Weights of a small transformer language model.
Size: 10 layers, width 128, 4 heads of 32, vocabulary 2048.
Architecture: learned positions, biases.
Training: a variant of Muon for these matrices, 6354 steps.
Each number is 500 + 25 x the weight over its row's rms, rounded and kept within 0 to 999. Layers, rows and columns count from 0. Numbers have three digits each. The size before them is the row's rms in percent of the matrix's.

# down: layer 7 MLP down (transposed), 512x128, rms 0.15, rows 276-328, columns 0-127
# up: layer 7 MLP up, 512x128, rms 0.29, rows 277-328, columns 0-127
down276 101:512496514495509531469441493497496490459435500521457480507458477535485525488489483466465530507498507516538546483506491491465505526477553507464451506480523488502507485523496529518495525545503531464514500492496490513480517505486485509489490486432506499537517473502492514490541498500517531483501494519501475505480548533528485475536490519503532486548519519509459512507450479549537514462494
up277 099:503508471538488518484495508527515524502499518521513525493529497485474464529454502466500522506511520523540461541459524518491487499480495491477490454499468494460470461505508467501458489479473489527481518473504459505499532480514502545539551490491539488517516489481501451515506512489462509521522487582500489502483529494517485464468482541522482502544520451485529500524441470505502477510494
down277 107:464497532497434513497503480511507496524520479495521477503524495511486521481501488502496516501461501476520513489567482502447503529491441493517541508473499525508489477521547515482541506460486520501499501467464504478508509482495492508498493542515504475474452528503547501489492498512534491549491480482495514470527511569518473479570535485488500476492482509460478501498465479540543463501524
up278 101:572525525511523468493508498485495543494542500517471494519477510524512525466475533531507468544479444517454488487497496526519475504536494475508465507480490472495513520521527485542507502485464490476495447504458499535458476515551524534506505476525465531518494497463530503473468522518513484477482460515484512523538528499516524481494521489541502507528485489512476498544482505448486504472501
down278 104:503530540519510516506496530463515520473514514511465516479453495534482506487472477490475450498477516493518491523509492501538511451474530542493512482486507500447496466542483535518507507497567487486497530512503487453486498498484470468470487500496480452525499490506560477523474449511499511548519508473502518520525553495515521528491505522490467494501556498496467491451483494547499486486527
up279 107:492505535521494487504521538543521494505499474544484525482492481495519444523461540494508500512504516547508453489497497486499511507483448515492508488491509474535504463513477520480476508485502471486518524512551496510469459512501521488493465491491522443502501538458517480530474510473489522453524493504535524495509523546512482490514492512485499465532479498457543535471472458469465469542555
down279 109:483507514547530489461481510570486464462477503507492485461503517506519440514483511533516493526510501522506529477495486521458521519485484482537487503538517523516500480523481523528505506484497520532530498478496534520483519462519479474501501507459490458503460467498464462529497493557506454502497479507519490455501520527509473490449518549489505497526533516456504462493495463503495520511553
up280 114:527522521531490484499520499494439464479515497519493498533514509524579492526523483514501520516528504509488473482523486500530511478513490487513462531495440480506503497517526468515478517526462501528495546506531506505493451514527500498498481513494482470563492504495472532475436531499472508493484531484493501487477494499565455541468484495481429477502513483518497463504531517496496500507532
down280 102:480534492465491473517485484569523512525468488498474494523472525470499495505465531491498515499545538452502458498504507499511521478484482481483538488511517497468514505502471524511492476517461511534511512522502494446513526514554498517486466520503498547538521458481473465514512510526490553537518492499493453477476490493498458508493534470490492522458535532519469500501521491449519511459535
up281 092:519513496499507460488471468515488493456486517507532480514517486518498502520468478496493527491476491496479505477448519508532492499489461498422516484484503504502486492502502468459531508451489527482531453492509499464472516512531503467503508485465558538528494518451477518520550471470514480441497529499486520467503474493530520520542521548526518498492498529536489500501552522490499479476534
down281 089:478505516563477515516477534485521521522514493532493473503486528505500509459485492547468525498506504532472519498499491475515526488500538509493530486507508486503481536529488532503559516524466506465486481514532470502491530516522504473469520504471499513450481484510490471426528512479462483456519497538470494491482509403497492496492465506521497524502521507523523495527439491505525491480522
up282 094:496552434539503516511527469519554491442475509483520509527534474517467503556530548508508486491514520490497476444476484509497512498517527493498499509439474489468509508492497493527492506491504485462482495494503480489491487480535551523492500539486499470451489500532471474527513462506512525490484492515523484511541469507506507514458539506527518528495551482489507504526509468490461516483456
down282 101:514498525491498518496474499486528492479499483528494462529484519449559510456508499465490480513484503529507510499526483494552498489472479488511475508485529493556512495476452488503498517485489497432524550500540485517481461430521509515499504509494505517503511500503495534515486495558438498517502537494525455501500536522474489509492502486500485441507560494510476525476513551491481511519488
up283 108:489540465544526546507512472493468481478493460553478509497493497544495509529481499508534502524475531540512507473462502532473521549521510469489487488506445509518476515513442486511488525493523472516506467496468505471528525492475512496496552493516492507506505520527481505508504510481513484514505543476488485516510512430482440508504498472518516432488488484519480526502475539509451484520493
down283 114:474519497497505523509532503515487508516499485538495499468494492489514479531456512482487533542498505494503478479509528498502543559471510503530503528523490478524508514469474535463485483467491501528428519461530436492558498503517528505502526517530479436467480472477467489534483472505512496482539543483539482538500491462512489494483503490521491489484476542518500512463521514534480469475515
up284 099:454509489511490500460571504533492536480528534541523503480493462507522506475503532476515496500485470468483506506480561499464485472527490517515489468532527442519513503506476500505466538514498517497496533498558482510541509497477493433533495552545511493505501514495488507518476498485491512508512468511520531499462501523470496479500536513487513509508509537470443493487477462463485523481517
down284 096:528526527493486489506497474544489484495469505463495468538491521476437514485523505507467481490503501491460487500505531486504491560463493510512532520530535523562487526478533506494533465446524486505514489519492481532475545519507511486526501481503537471520542527487475514512488510492465493472441551509491536505497487462483517520465508496488512478507515520502497509450486542464459462489503
up285 095:518521474488498482482521538508477483524520510474491500497479486494516482506499461507488512514524531513520558548483493481517512513522516486522467488536489492484504466534497504504497479481484498503489475513492438537531476505528490548484527504497477463498489486533538447488514468494495506516507499473465514508533523479442558485518495472571485461471484518463499525512462556463467541503481
down285 100:516519553486510478465555492472468501518497483502467476524457485485483474507497523503535504495497451551510475522498534498508537508495491472487520532500497517530456469533487485494509529487516476496480534484490495474538518436471513522505491514502496477548495523518509479543507507486535558514472520485456524562443495473504467527478525519504472472471477478514489493483518490512520477515484
up286 091:512516510523479538483505546504517527510488503504532460472540535524549544494490520459552478491494474511494523513527527494537546509521501469476515544491498501524521474493497490508486518496462534507516535490511510490505456461511484489468455513516476517475537505476504416501498471484471504484424509504489482518479480467505514497479500487505510490498506491520469549501549514523492483511464
down286 085:492518510491528502508523485463479561480497497540480553493473503455482491473497458481469520480511475455503482494487490552504477523492530475512476467482491499535522513499501524503484521528513443462484494504497476505519512526522502515546519480437515519510538497537495551500526486517508454509543497496480517521515530500527459499463504519539491512515492476459480495522468441470530507491522
up287 102:531473486493502528513528467503439556514521496501443483483538495496514518454481496492496529506543466515465498486496526514483518531501526534480520475515501520526476520510491512509524515504428513513517512536491483470493474435492485506480486518521544508523506518476515516510460518452514546528489513491517506461517535489518487456474480480502468471482469491509489457533491479467472522531515
down287 103:483512475476491522461526528443508504523484492481489455497553516486495513488480534499514480499505472480486494483523505503471491534495573549500494499506528501524506507551486515496510496543481491494529527495524521505475453474500493518500491519502476533519518484533526489497478530487531477488459440503486439511524522482486455471502521541511481480517490541482483482514495496492562473525443
up288 102:535513486548497477526507460516513526491495485526499525503477537497518508503501479498514502505479471525523483494495486513495500477539525534491543483466509515496507499461514516517505498509502507555470481502455431489495474505454541541517531526472502470522497448510499447444534479486469534479495519478481528530514550525513489477494534510478474491478473486477517508535498457548476495516459
down288 110:531507531493471503513529480539497499471532451530519452525500483518515488507506516502537489507468521492524504492504518513482463462523477468476509494496569491472500528476514453483515483467470510494530500467434471521507472465483527500502508542522481501501521515502521495511482463491487473500495545502461514506511496509474523498442533521510540553496474503533497502488434504528491526541511
up289 100:501513505503537514515464512504486532495530508524492532491468492481528465500502512486445528506485480524488508521522460455510567550537510457501493550484529498468517508528506510523458511523485475487509479519472529452478552496510498501526514448549502467468485482525497497507491492523517500508527498524546487500475544456523510454515466500491490458527496482482518516533491518458478488497489
down289 103:492495519529498523526508534505480458513517457511488506494502491472473472546514510461509550483545483522491532525526500443493479545490541483486509497499472503504516514505508526503513479489492524486520471536454548523523494522511473539526479500480470489467469469522488486440513476517520530522496470494476475522489472503528539485519527529518518466519502446461489460531454501522499490472473
up290 094:542491520491527493477544554481467522523463509514507471470497493523502503466540524468511499488518481474462530551469492501459507477500508486479517514554495521496515500470496544552531484493486526516532501550472464478547495500504519531533510523504518508498488474474488487517475471477478517531451497499501515477474512506505513514455499508438518513475548453509461492532502497459497497496492
down290 096:497533501518521500498482533449513455521471479517538499479532498543479541469518524536502507521488530507548468507529476486516467506511524495437485494498535470503488497512457509507492515500458506465513522499513477492542512476492478535480505515491532531520475434473473525505479465444501556494501468522513495461491553489497479474545477529498487489488483516498478467502491492504518528519519
up291 096:521485494539577513524535514514483470478471498481531538475490522497540472473496510482493500511422499530515474546484537537500491489500530532428528479476496484546522509497508488518508520539512524503472509504517485524514462524537507473505497561489469495490511483502459512514522464512481499526487478469493494470521528483498487489491455486459498477492506469508499479488516467493484496498543
down291 100:481471469533534508510522498519467524502557527547507474500496465517494497476469510508554462469551474510449501484543496483533485504535514475485491517511507512515498509512488499498530458494529473517516490531497525499528468468489483525471494530528524513510517506537471464514488487482539473500492502504556491463492474504492468491484499471507455465492548574486450479480507520499479505483487
up292 097:482510517539528537487550494494495512531496508489529527479476454502520466520534503464493472469451529479435526480498504552496471509490518451445471512499467500518473556501511484492518516477505465492490518468529530496502483460473507475503482491501495512504506496539530529541526498511428461498452514471477541488519536534517492480494511511528503492530527502487485490491510506508501499505477
down292 089:512534470505494493535491501392497504493501535505537480464553459483532486487480511501469487496492520522517507522467503499472506503524536531501485526496497495475522505508516499497502529507446547507483549471507490548499481536499509495469510499504499458518509508529475472465486507494532455514504469510479483475444476495542517508516481528507527450506470515531495521516531457504519485510489
up293 096:517482516508452436480529519498521530493488508484500545471478513488489525496501461498461484479554493496504501525467510489518507532504522543491525500469481513477483501458498516504480511436550504516484489476502478482504507495541501506441502487497492482479439482522536491515498469502479517560442500483494513478498492526505447535546496481524520512537481501483517449503511483488524538496517
down293 090:488479498521525519448503496401491530453524476517515490496482484518513491492550500498535486486501521524474489518535512465489493468509522504490549479530479485530511490522536513474496487502480541503522508494494462504518494482481465504515542524491529504514481498509493467526458505472444535482518502479460499547493495492525511483478535508512474464500468506493451536535504506519553514513467
up294 104:519518471517495505484489559517475472467502487487489494535453462487495483494513492532509505492499475512553495549470506485495529512479479510516480505555494541489463483500473530470503519545485521524518472503496518508480521461469496430498500524521511493504468478493516428505488535460504471509507494514504525496468546526549507507497452490506543467494545517480466507489542498489510526488494
down294 114:482496506474506485469531494479453457531508516511490509532478522503545473452504481515534512464510500493521527517510502503455506497560547521525497455483495513495518465519514492512502494520508482498484497510464470505541532551504472474516510466501538488494508481500466470452541494519481472575484462512504544483510512489445492504532506485506478481539503484501494456527491520482539505501465
up295 105:516486521502515486506487535526456481508542491460525460477502550497504527451554444441476479521477499518511497502477509513492513527448484453446541522466491529514519520489526509508511519467490512483518461517497511498517459491500501462505468514478502514491451503486497481486522501506429504544517498515495562532538505534493514500488497530482511491490500493484475532491466482506508496510499
down295 105:511471498468495460490481488467499483516483519508515504487551453478497502507504516441521502519482491490481494497531486499558490516503478486529495483511493445512481583495533493501512518522514485455463500480478487529496543467528460529499509464499486494514534513536488517449522532505500465514494486521507499526475519501497521564516489476462459475546483499520534520533517522477492483538482
up296 094:482499461527508514525541497530530469484492475509513436519544483506487495506517473515502429525500490490467503485490526519523505516473507503472501522539484470486495502475474528506509493458521506489491500473434500508501530506491542499519524530467511547498521538545458487523532496534439519513488516534520469526537519470512458516470484491479482484516506460472485493517504542470483494515520
down296 103:555484471492501452498498511573516441491484521507505505503495529469506492490505481534519491510508493493556453522522465470551486513505478510468493497530503460466548477516470495480466532468505510500476523471490458526532473477494442521481554503496491464506492529484495492498499537539493496533487495492489475526502525469512477517529506502540519536481512495494514515525522482528509490452494
up297 104:457525458513472500537486484512509536515461511490528514514517510487485478555506482541520486512494467502494501538511486509486533496485472511509502513489494448486482534522431517513534498526432474485488513464524496525535474517489469522543501525500531499521504525455492450526473510451456515507479474552508513512491474498526495498535509495527526450504499465514506506514495490477509555491494
down297 107:523466510500484516538505469457514524507513493490500507499468460527544496457487538497501458482472490534534491508503500507486507473495486496487504487495504470544509482501458491517489500491484493496518487511534529512442474517438502503494508537513553511508514473476451482494475533453506548533505487549540539511449493472557495446488492516477492534491502513525529501513542524479510489476517
up298 103:524498500537497444484455462489503522497511499524506471529505531489484529525488499494506523514493531537454542503505504501535537475509460479499478533447506505531554502462504467500540463440476537538475468514506513493497518529511533478502473531511462509504516525483519484534469474464534473448532516526521485516476520495512487514480523507501464485510462510507476545523497512495478517503475
down298 097:507525489508519528506518514484479519524505489475505509528495468508470530538546485488505506493498479452513507495468458479523541523511479535508483500528524518473491519490466518475510500511502534499539524511461539505483523529482458525530537489466504505510479487526465486490485489492474433530493492464486505538552526462492469504479443438502504505461492516477497556555473498526505481491510
up299 092:514486528504526470503444587526486457491494491494492475507502511512482495462508493478490484486526517500507475486491461498551513512547516537534517458539480505481495507480535490501466520485500499515492455522474498426527459536478460548512480548528511498469459522525537522513492498484525495502489514486511521483525461497463520492498493484523480488512527492499495507480474485487506526540534
down299 103:533564510486458512501506442465573515511478515536496520496525494500506510544495516494542489503531525505469523516495488490532451540530523529482465490521490499519506481489468554495497511469531510486500479535479547512512464505512479498451504441455530503515518501490488509484512481526500540473473494508476498504439511494504476531509509492463476486514486472469464484510519478506498488502473
up300 104:520506499465467487502519505486494496482529491501522451518504523482521461511500512516517517521510477513514516511497524568557544478474532490500487503510507511479504461479489492529494469447471554486509474563490536488545484523456512491510519412493475502501506519502468553535507498518491486533502469513474530483485486475522513516487479483484466493521442489504490514493481524501491542502512
down300 109:484554535497477486487548531447515487524518520526525479492499471479508517526483540457494489492484512501479506466523477503480512421520494527489444492493541489478480476540500476491498511535497520502518514520476523482471483490503521491520479560523505497474542493522499520475478514507505487550521471483500497537503516452513470465506521482484484508543512478500535477505471480458476492521556
up301 106:516500478521497521501489529511505495508464508535520498443492461536519482506475474526541497531498452483525491473491518491509495506427497453459514488438486528559503507468528494516508511477503488519488490511486530486477520515480502489438526476516523488518521512501464484509537476518538496496487502507529512445522561483487498479535501474457512474520457499470509506494512481536470524509522
down301 096:470527471496472463486503483513475483499491543483470508473540534498475498461528476535547525503523518497483474508496483493528505527505471541523475519510503506479437480502527509507468491468519524554497525507482511485527497495495535499466557544475460517514511466482475488490478508562530498453518521493530533452506526489498489466508442511488500506525468475507503526524463505526488510521490
up302 109:481513510448486504452518515550490540499529483520525492492498492480531479517521527454504504511497531492497494475460462484465507487498500471513453455510494502478493478485513485505463455459478495485522483502498450509537515502498521496479548509506528536489462492548470471510503515509505482528499538513539526539494490495468526492534479514494495454544564514492503493523483488501512558545523
down302 115:467511445493455451480471493537488494525509476537521495506457514505477508503481447521497502519502525503534508456509511542510504499493495518495447472478502493497486466466504535490460460519503512519526524502535480519542511496483508564526504499487491502503523482528470519524502482504492509471491550517494578504484484516491514496474473471496441530505525523471545508512492474504512497470547
up303 095:530511507507535488536494526476489508500484496445513479491484482494493510492526475460459505518516468466500463513499488516505459508459495451478519494521508489519533535480545477504535472438474486512531508507509528482523515507498472509520501513505517587496514504477540502520490487501499473522508501560486493461518500447510483517483522475521486448512566530503453527486518520501482511480499
down303 088:478529475464516453515534481465496485436518485506489497510494516489470543490497520501515517513477471508520490510468490522528519561522527483498490490561504488498498490479521492505546502467522477509541483506486468503508554478484539472490530492534551446453468514548513476540501489488480513499455467523499519486510505506470487492489489498486475523475525518520476530517432509511509524499503
up304 110:493508520444495458535470519511495538513518522530480488504509548517469463498484512508446503479522532511497486519501479474492524502518492488475484476513494512533518509493510485527518529478476493493445498488472535470506514493489526469515502503535537470493530524529458517483449459465473480513560537504507513568513509509475529529478494513501479511480471469517490486534481468440486530487472
down304 115:486504488496505520477498484516442509512487481565485533479491451493502531507508499490486471502522483469512501497522494486501512502519552539514477536480553491530564541479523489538529505517476511429501507510507505489483442517497485470515440544479486495475481529476508512522486485506490505502525461528489543487489517496444508484505472527477514511476498514499490475526480483465510508513559
up305 101:483507505538477503485516508528511465470479561511514511479512542522490520514470510501561546548480516441482537517482459501496458480494499489525489480488500461526494501510490505432499496514479502475505506534516547492486502517510486486468493468491517473462518504511487532507495497508513501530501513552496540461483495528463531500477476477520524514518437519529528478518494432512492518502501
down305 110:510479527466487488521474492535506521418484504537525481456493468524467526494532533570492543468494470505485545499520443486518504536489488527488470518477515545550455532475482513468502514517531540504499486514505506510483509509510507540500510517465521488488524501503507463522480529507478508495478499516508487499522497520469473508544471479522470516463523483493481492472465498521508490472466
up306 097:536450473497512564519508498505456488540520501538497493466456484474489485507490500489473488492548514515492503522465481497476498531479491493487483488457526540494489482491505526508512513487493478483498485517454570461473559548482496529526535510525493483489515523527505535499527526480469498517468462490496530505532513452474492504464491508527492512533544522489499477527510475521480529500451
down306 095:492472534492555465480515475532494480466484521531511534497512473458529501479464498509511526453506478467526466460499504487526527482472480532500525476528526513527465542546507457507531517467455508484500507495480504494504513492498518485491506484455534509516499493487553509450499535520498462479479504466564519552495526494510478497525506504488507502498429485513509488492503537507528482485515
up307 102:472505518486489506508459531517487494528515491476513475503510465507503481547536486469496460500469494505448462471497518593533512522484490476499538530510491513470508505511480468509472510515487557492524486519534496492466532484476506518466494500476467509528487556480519508513526465549470491508543529541508508498491499521557503490502514500462477479487537526504512511487486479495473468472464
down307 111:491507471502505491469545490514496485521471508465488481519495497504495518504535482519479512484467488497504472534498524540494525456485527473494490472544496491541477511482462492470540532490479488488475499495529498499527441491523482546514496514448496542575492480522499497551522538504456490477507536538509442481473512478512488531516531477541490476487492500501481521521500512493522472544454
up308 098:495474474493548498515508514507477478465492534486487537475492502504506478490476486509452509489487521496473548450485528531538529553511510504467533507488506534452490479455530483539509524483467512527509506523468519514485525489461525494500494492507513510468501550494527499552494481496527467521530482442482528488508511506518479490469457488475514522468551521485515445505518464521531468507482
down308 100:495513520502480499523497526539494475511481522508459522507467469487535435450483513439501493495509480541505496526489487516518490563488504469561511527547482490526511478488474470521479520498492495482534504516521503465526521504461501536549526524487500517487490460509496490459490548500494504537501535495526501505497514531508474481500481457505495497540491466476480505517506463487429476517492
up309 099:477526510503519490518517523508508476526489513536536500467499522564553484482472421558466517507492461511473485508495465480474498490490508467425477520499467458478530515476494480493488537498517445518554475482469508475526512516477502511465519528507502478468534476500494515521499502475530494500488500520533510472512480536518467520495516520491534512481478516491489489510518507548496514473492
down309 095:507462484526472502458484494472496477517521505515500495532518486522493505497479527511474510517522523549513508510462547495502499527500511513484509454507520545492495478523470483502443506523536488463546527457494525426509496502492476494543498492495493513493477506470483542492506464499523458448501471474529536518508491444561463482509505489518478468532525462503532500502512535478508529517491
up310 096:498538496540505477480550466511465539487511511506484488464526524511504534483491498498540448538488507517535513458475481545511523555502498483508475548474519506521535470508537491467538465494484476502479484500498471521488534504529529534492521471466515511464551499530535498561504479511525480490464510507499510488490503519478485464456520452476521496491515485509482492498517487466520454490494
down310 092:506503493489498503480475508426530481474521495533516507497504501508498489497547512520529478514491449494499549482525479488517530455517510489493499512495460521483494503492455509489506501474494493535506504513528547488516485477510457476507457470519490488526532484504477454495491466449484428493513555496516488515514504521485499541518506529527496490533535505461487479511515495455554548523545
up311 099:508493506509493505447531511520521494530539527479472500504486518483543543521494516452499484525527475442513504524499487510507509542478478498538528463471493490509529530508481510460503521516425537472481520505529493501538483482488514461505482512527534467486501487536514526519487445491506489450480473503494515489517494472517479551478501514538495506528496520526480488511506506437483499463450
down311 103:505484536506488499468486489507494516511468486520552536507491485519498463512520480465514516506527512521462511510501503499524505491494464514472497563518490511483496510500515493468555511432524454499500452454461494493528497477527507499517533541508453505535517485516492505530504533481498490470517526518501511530502479527481502500501499494468502506532513445520503515448490421467494515553462
up312 098:491539452498460510489515513499482503502516529494530474476531528517441498545469470454486530503497529469496507507509519508498545511540511537469492496490487517459507506517477493472477461472486479523507508503479523520505513526516514541514482504547515436520502522487546489453518507482515482517512563554485493491525453513486484518455486486511484501513490474500475532518519453490500501468541
down312 098:486480484490445486506545507551512519486515477510479491545529470519465488498499499514530502464480507527518502500477512504504511479490536439531480485458466508462463486525487497447493525508513498499505491530505596480521470505486471454524491461467523519523502495474518479529531505517520520493462527518492520502516471498508498502534505516492480531472502528459503504469500564499526502514472
up313 089:506513494479527510488543505514460517484498505506483513514536482501504450552509512511511474496532466519499487474482489496538490523458524478528508538520500492467499500450486487476488529488503530522448466521546479522474508497518475500528440491493448534452541493527475473552523482501506466472477499529534525504494460488466470546484532514477507495513476535482501506511491544501505509543483
down313 101:512495522509496541449494507358487514498445482507493491469498532529501508556529514479468507456469488488481462488486512498502533482533496490473511477518517488510489498520475531520495524521529511476500502505502508508488512535491479495518519500507564489529540510503470485506505491511492446463473499522520494513501465516514509470483499483498493479503497512511502500499476513518544504517548
up314 096:455489501520440481542488469499520545508502509521508510442508520505456544521508487529513477497494497516494503476516450480462467481520505516543509462500517501502512492481464491521483495513496516564554491508517552535534503502475461531491509496500493448511478487503484501491460482475516481518479488518491559545509471460477504522515484509503478522532533543483507502514474502501457525478506
down314 093:540518515456472488557501460482535494551477501489466487496511526500486501508499508480495484537505520502455494513466486511482501505498492495539524477565532508506511496508464522516548483541485544503492454523516483506492466466494488500454473542455510513507512512505469537536503510488444465529470544494473495507488491475483496551508509519524488469501443491484473546528509504482512502507492
up315 096:511493532518482549482484447508475501452499525492525492504490531524507502468468481506499476468443497506476516487508504511501533492550545484486509509458490499517513496425548526497520524491507508490502481512490494497472501525514530507510458502501470488491483472450554565525503488478499526512481481461540505518487537520507550506499512485516497510522513509456474495486441508534476499489545
down315 092:499518524529519499498502468503482469478469551502543474509519455468485481522501478530491453509518522495490492443503458480504552501490495534514496533520510520500479504525467501528469471543480483560498484504490507487492508557490490487535503500495472473513516505482462510462514495501516474500540488581519513476492467487531542538494491489468498533464497481464507518505466525496457509530511
up316 106:485509462484502509523472518501510495501492511486553536495513572492502518529518471503471499500480516514462522533502501487498565524558467539521456473533496510484500481488485494427469525479472496548488499485503472508500515501553525470502473518519501497501491507475522466488490473487500530464490513476510507498496528502483537532496448466519458469477490529542513476512504536476536496487478
down316 104:463507520476480505492493506543490484491467501445527498546547493521483487502539495481496499541515514513541488489513482510553483471500499510517545507478484475504509497513476481459571524522471496542442540524500509486510510460500497489506526486512526524519473463510479465518484470497469506480476477523501505529477512496509500506501448502486458453484484477517544514529524563474492472530504
up317 106:524504495485521528519501568517489538528502468504463522448493519515445471510507534474511515519472487485512445526471457498465497468546532515520543484465508503491497489494518493462475496470483545538542530505480509515504511463490470501498489476515502488501546495503537440500509479517460494515479512529455498507488523514512516503489522503478471487516522468511519558506462484507494521474523
down317 098:529476477535525499490490501575504443504474539553534477437502527475501503513503464484459506508525497510493490468501482501476515535552494509446503511499545491538537495464462538503515526505499513512508519502521488514455475476502483490506479543476512469493533500467474489434488464512471482495508519504531473529533508527502492493536481509531517488490468491511473499482521517482480513512501
up318 095:487493521505511446519516545539488506484508505489582476467524508519481485508502516515558449509502527495467458464501535468471522454472552530477474504493501516519504520518513517489517512495488529495489467470487521467533491481457548479540541524511478517507484474526506522490492505490492507511529494520475523523503500500488480510509501467505475462507458503451521477515524513519500521521443
down318 100:507524516506539482511540458513513484489501499466493500576502480508523542473502491491479468510512496521484533489492503527480502475508513520508475478485464503500502480490508502502453551520475430517476551520510490490479526482496487501480539463507512473466472501500521540505446524520486456562469518513482491505486508478496514473540492517503487509525490503448560503509538467534495462504517
up319 099:550507523490464528488548499468493473485439474493478522498474475512473464444496504498485520454501472504499530528492515504525535541512511536462541475513502545519516481476502535483524511462493469491503486553532530524558516548535518495504518494477476476518510480462523511502489487491477507493470497502498517512499516505455504508459499487517515477519475507520506563507476467459506518512520
down319 098:494532507457480481550502508442491535542510502492486490486487463470486472498441502519484443484536501535476498504541524509472493509538484471489533519499467545498489470482490507466468473493518503496508513481512549454551512499487531522494511488540487514532503477551507519479535463487512497508496489471498512495556466490495523503444530540497515475496505517540475518497529500481489507515494
up320 104:505488510515453514493505496523521514455543524521527501494529489509474485488534480494499524493459519557509492481474497511490462477479475503452489499508513547483489530496485511480502488515504517557515514586505508469512479487480519532446523509495500510483516465507541523495524481506508464522563482506477482510439480490527468511476489491523509448501445532499475511479512480492483509540490
down320 110:505486506514497462512528496519497489538496553501458483480519477501517487505515523481460502458512536521497513477480515508484480495502517499526489509488490540478515512456524517494515490531496519485464492493505533473497440499509534513515537515508466507479487507490542520579541453507476497474491454482473488513462485491476482499440541482553499475498543521498476543512450513487534485539502
up321 100:512512497519454507510501526480536504496511497517504526492466477512563485501586521523494507547475460504502494518486506519502498500497507500512520470517452538493531488507490498486484467479512477430500508456489491481455463484482526485520490549524456511494478523515449553523517501498476498505481504538563519509533492501506507505455493490500509502495512521530469499536485504494440509479514
down321 112:501516528506498471475503489513453538460474492496534466479510472541523486474510534506497500487527498518509531499466515503445558480506454529508501473494548504489499486514501496499486525429532464430502472497511477507508486451524517541517513498484520523504518493520475518512464527507517499508513516504503485501560554482492490520462490437504532506482511495510504534485509520461500462502517
up322 097:462512537505506544493452481517494479500540483483498512487473478525503533493539472489524496545462506514464502496532516519501499486515495519482552509490501510471525494522482537490472566512489526500461508474525493482474516495489540548495500494456523473456499505508529484545514519483496449566519476495476544479496539481524509448497526460498485466463500517490524491498509503515480520529477
down322 101:488532488490489513501512503499470487457525542489501508533510489503513532498476523498512432504547510495514517481502480517493523442450531508489502509536469528507534506517524447481539503515513512485490478520499472515474522505520521476497530515467442502465503487502522459501519538531490531510452482482466458490485523468497472477511511484492538531488522484561545489476532518471449497508492
up323 101:526527507446504496468492471495500492477482495497551499500502524486405467516552488502494509502499526497496498500505551467483503470468527511501503506526460493461511522489455470507521479473517510541506529501513518491512539480495475474484524496516498512553490478548477510512498470521498465472441474517531543532516486500501461510481471518509488454540525488474529524517518523480506515492527
down323 096:505534541461479507521492502454524521476473495506479471486475545498501504501492502509541477453562530511500558524456468521487513492493491520482506509490540477526504481476494507492510503546538489497508492496480493489461500483499540480506475519505535494480506489502489483520504493501527523465536489460470512566532495485487465500485523488487482551536471483501481509458504443529567473486513
up324 100:501504480462544520498517522489544502502467548534474451450536489499447501513503519523523504492489476473492483531485508505494466424474529505488516495558512465528491510451508532466450495478460481486497512480474489494513508485500540523509513511496529483505524533474504522514527514455549545485443510491483486502496468503518507534501484494456506485469506492514514517509491522509511484512537
down324 099:517494466494506489499536545504547485451518519503505454488523497543505515496509508544521482475505520465480495500499489467461480502496447523465471520482503472519549450485461519514503520455498521476512524551460471465526509481496522501473519462498509502491512523490482529500516528470472534499501527548515501477501510498501518497520531497476483477470505478515466535529514531485545437536491
up325 100:496503492499488533493488538485460519499521512480566506495513536509500531448488486523457482544535502496500466562516475571531530481533499500488526507533499515493538542496493481514479513520533536510527512470487503528549476490504483477492511523482530538472477504486482487531519498440501501521476484471473533448490466503466477495477480504462491479504521477491458512491469492479504484502509
down325 103:488487516493506496523527535401482521507504519493492479477518512482449537535471527477509541500502485487498506498454521483450468484516470487467509473483490464504519524491523527513520490520487527506518540498500496472491483513514500527483526518478495496486475496510449528501534478509481514496533476517528538494499524519452522513481519500469488487506483428481482535483541512481527518533561
up326 092:488530497530468500516540487533520466466480466470497491544508481492489508520543457484526472492496467482458523519532527510492446466504504512524475473482500560500501533534504494492537502507509481516505487505533488520512464519487494535526485513534480482472463537478469481498518528502494512519530488478528531498536500509464471513468489456471517515554461553462533528483480490524476512488511
down326 092:503477477497516471472524469612514513520520548469466527536490532503505477499522471460471508537472487459471526504497495512519489481487486529475565500512481514509491502538488498536485518503503445516540524564492472496545508486471513472502507475500452499480478474481473495537506527511502526523472503494485521523486503491467488522504494510513515500509507496488479468499459515486479510508485
up327 098:461537488476553454517514471515484495474471488508473485528539447526494484522522476461481515482507492459506488490458483507534519527526516514485477508517498506550483496535464513484501454484505525500524524524513516464515471525463510457451507489548511495539519515533511500552461503526534535496505505526494473497510505492522498522509500508471515503491468501496505477503420490510484552487497
down327 108:563489515507462471493497502508496507494534475482500505496501491487517502468495525527505525532499485466461524474472493485474533463507489502555498496488545524498535491472479491540481519498482530490483506486490501449506441494516513545451475520521520477532478508473512452536504439539512500529478482465508566500504521531532474514517474533517496500497481532494510486477552481523465511486505
up328 095:473507490489506478509555546478473442524486461517480485548461478509495531517487501499544492500493492506467530489466515506492516499494488497498535489522456457513504514506542517491532506493505478485445492523453488496489488468493510528496517555530521546499497515498512459532442437473522508510472498501474508470527495523450488506515504541508547501500512529485530532503525467499525501489486
down328 088:486468505480547466476474538544549471490502502497523494520497467494478477497547468483500515515532528457530524513491521492486499501520521485490508526479538531487495530522475514500480494497556488508502468514550516512506517508468538495516516530467524489517469504464464519498489492508441522494528468505483483520495511452504485534511479450523459481478551523512449528485499482513488448485462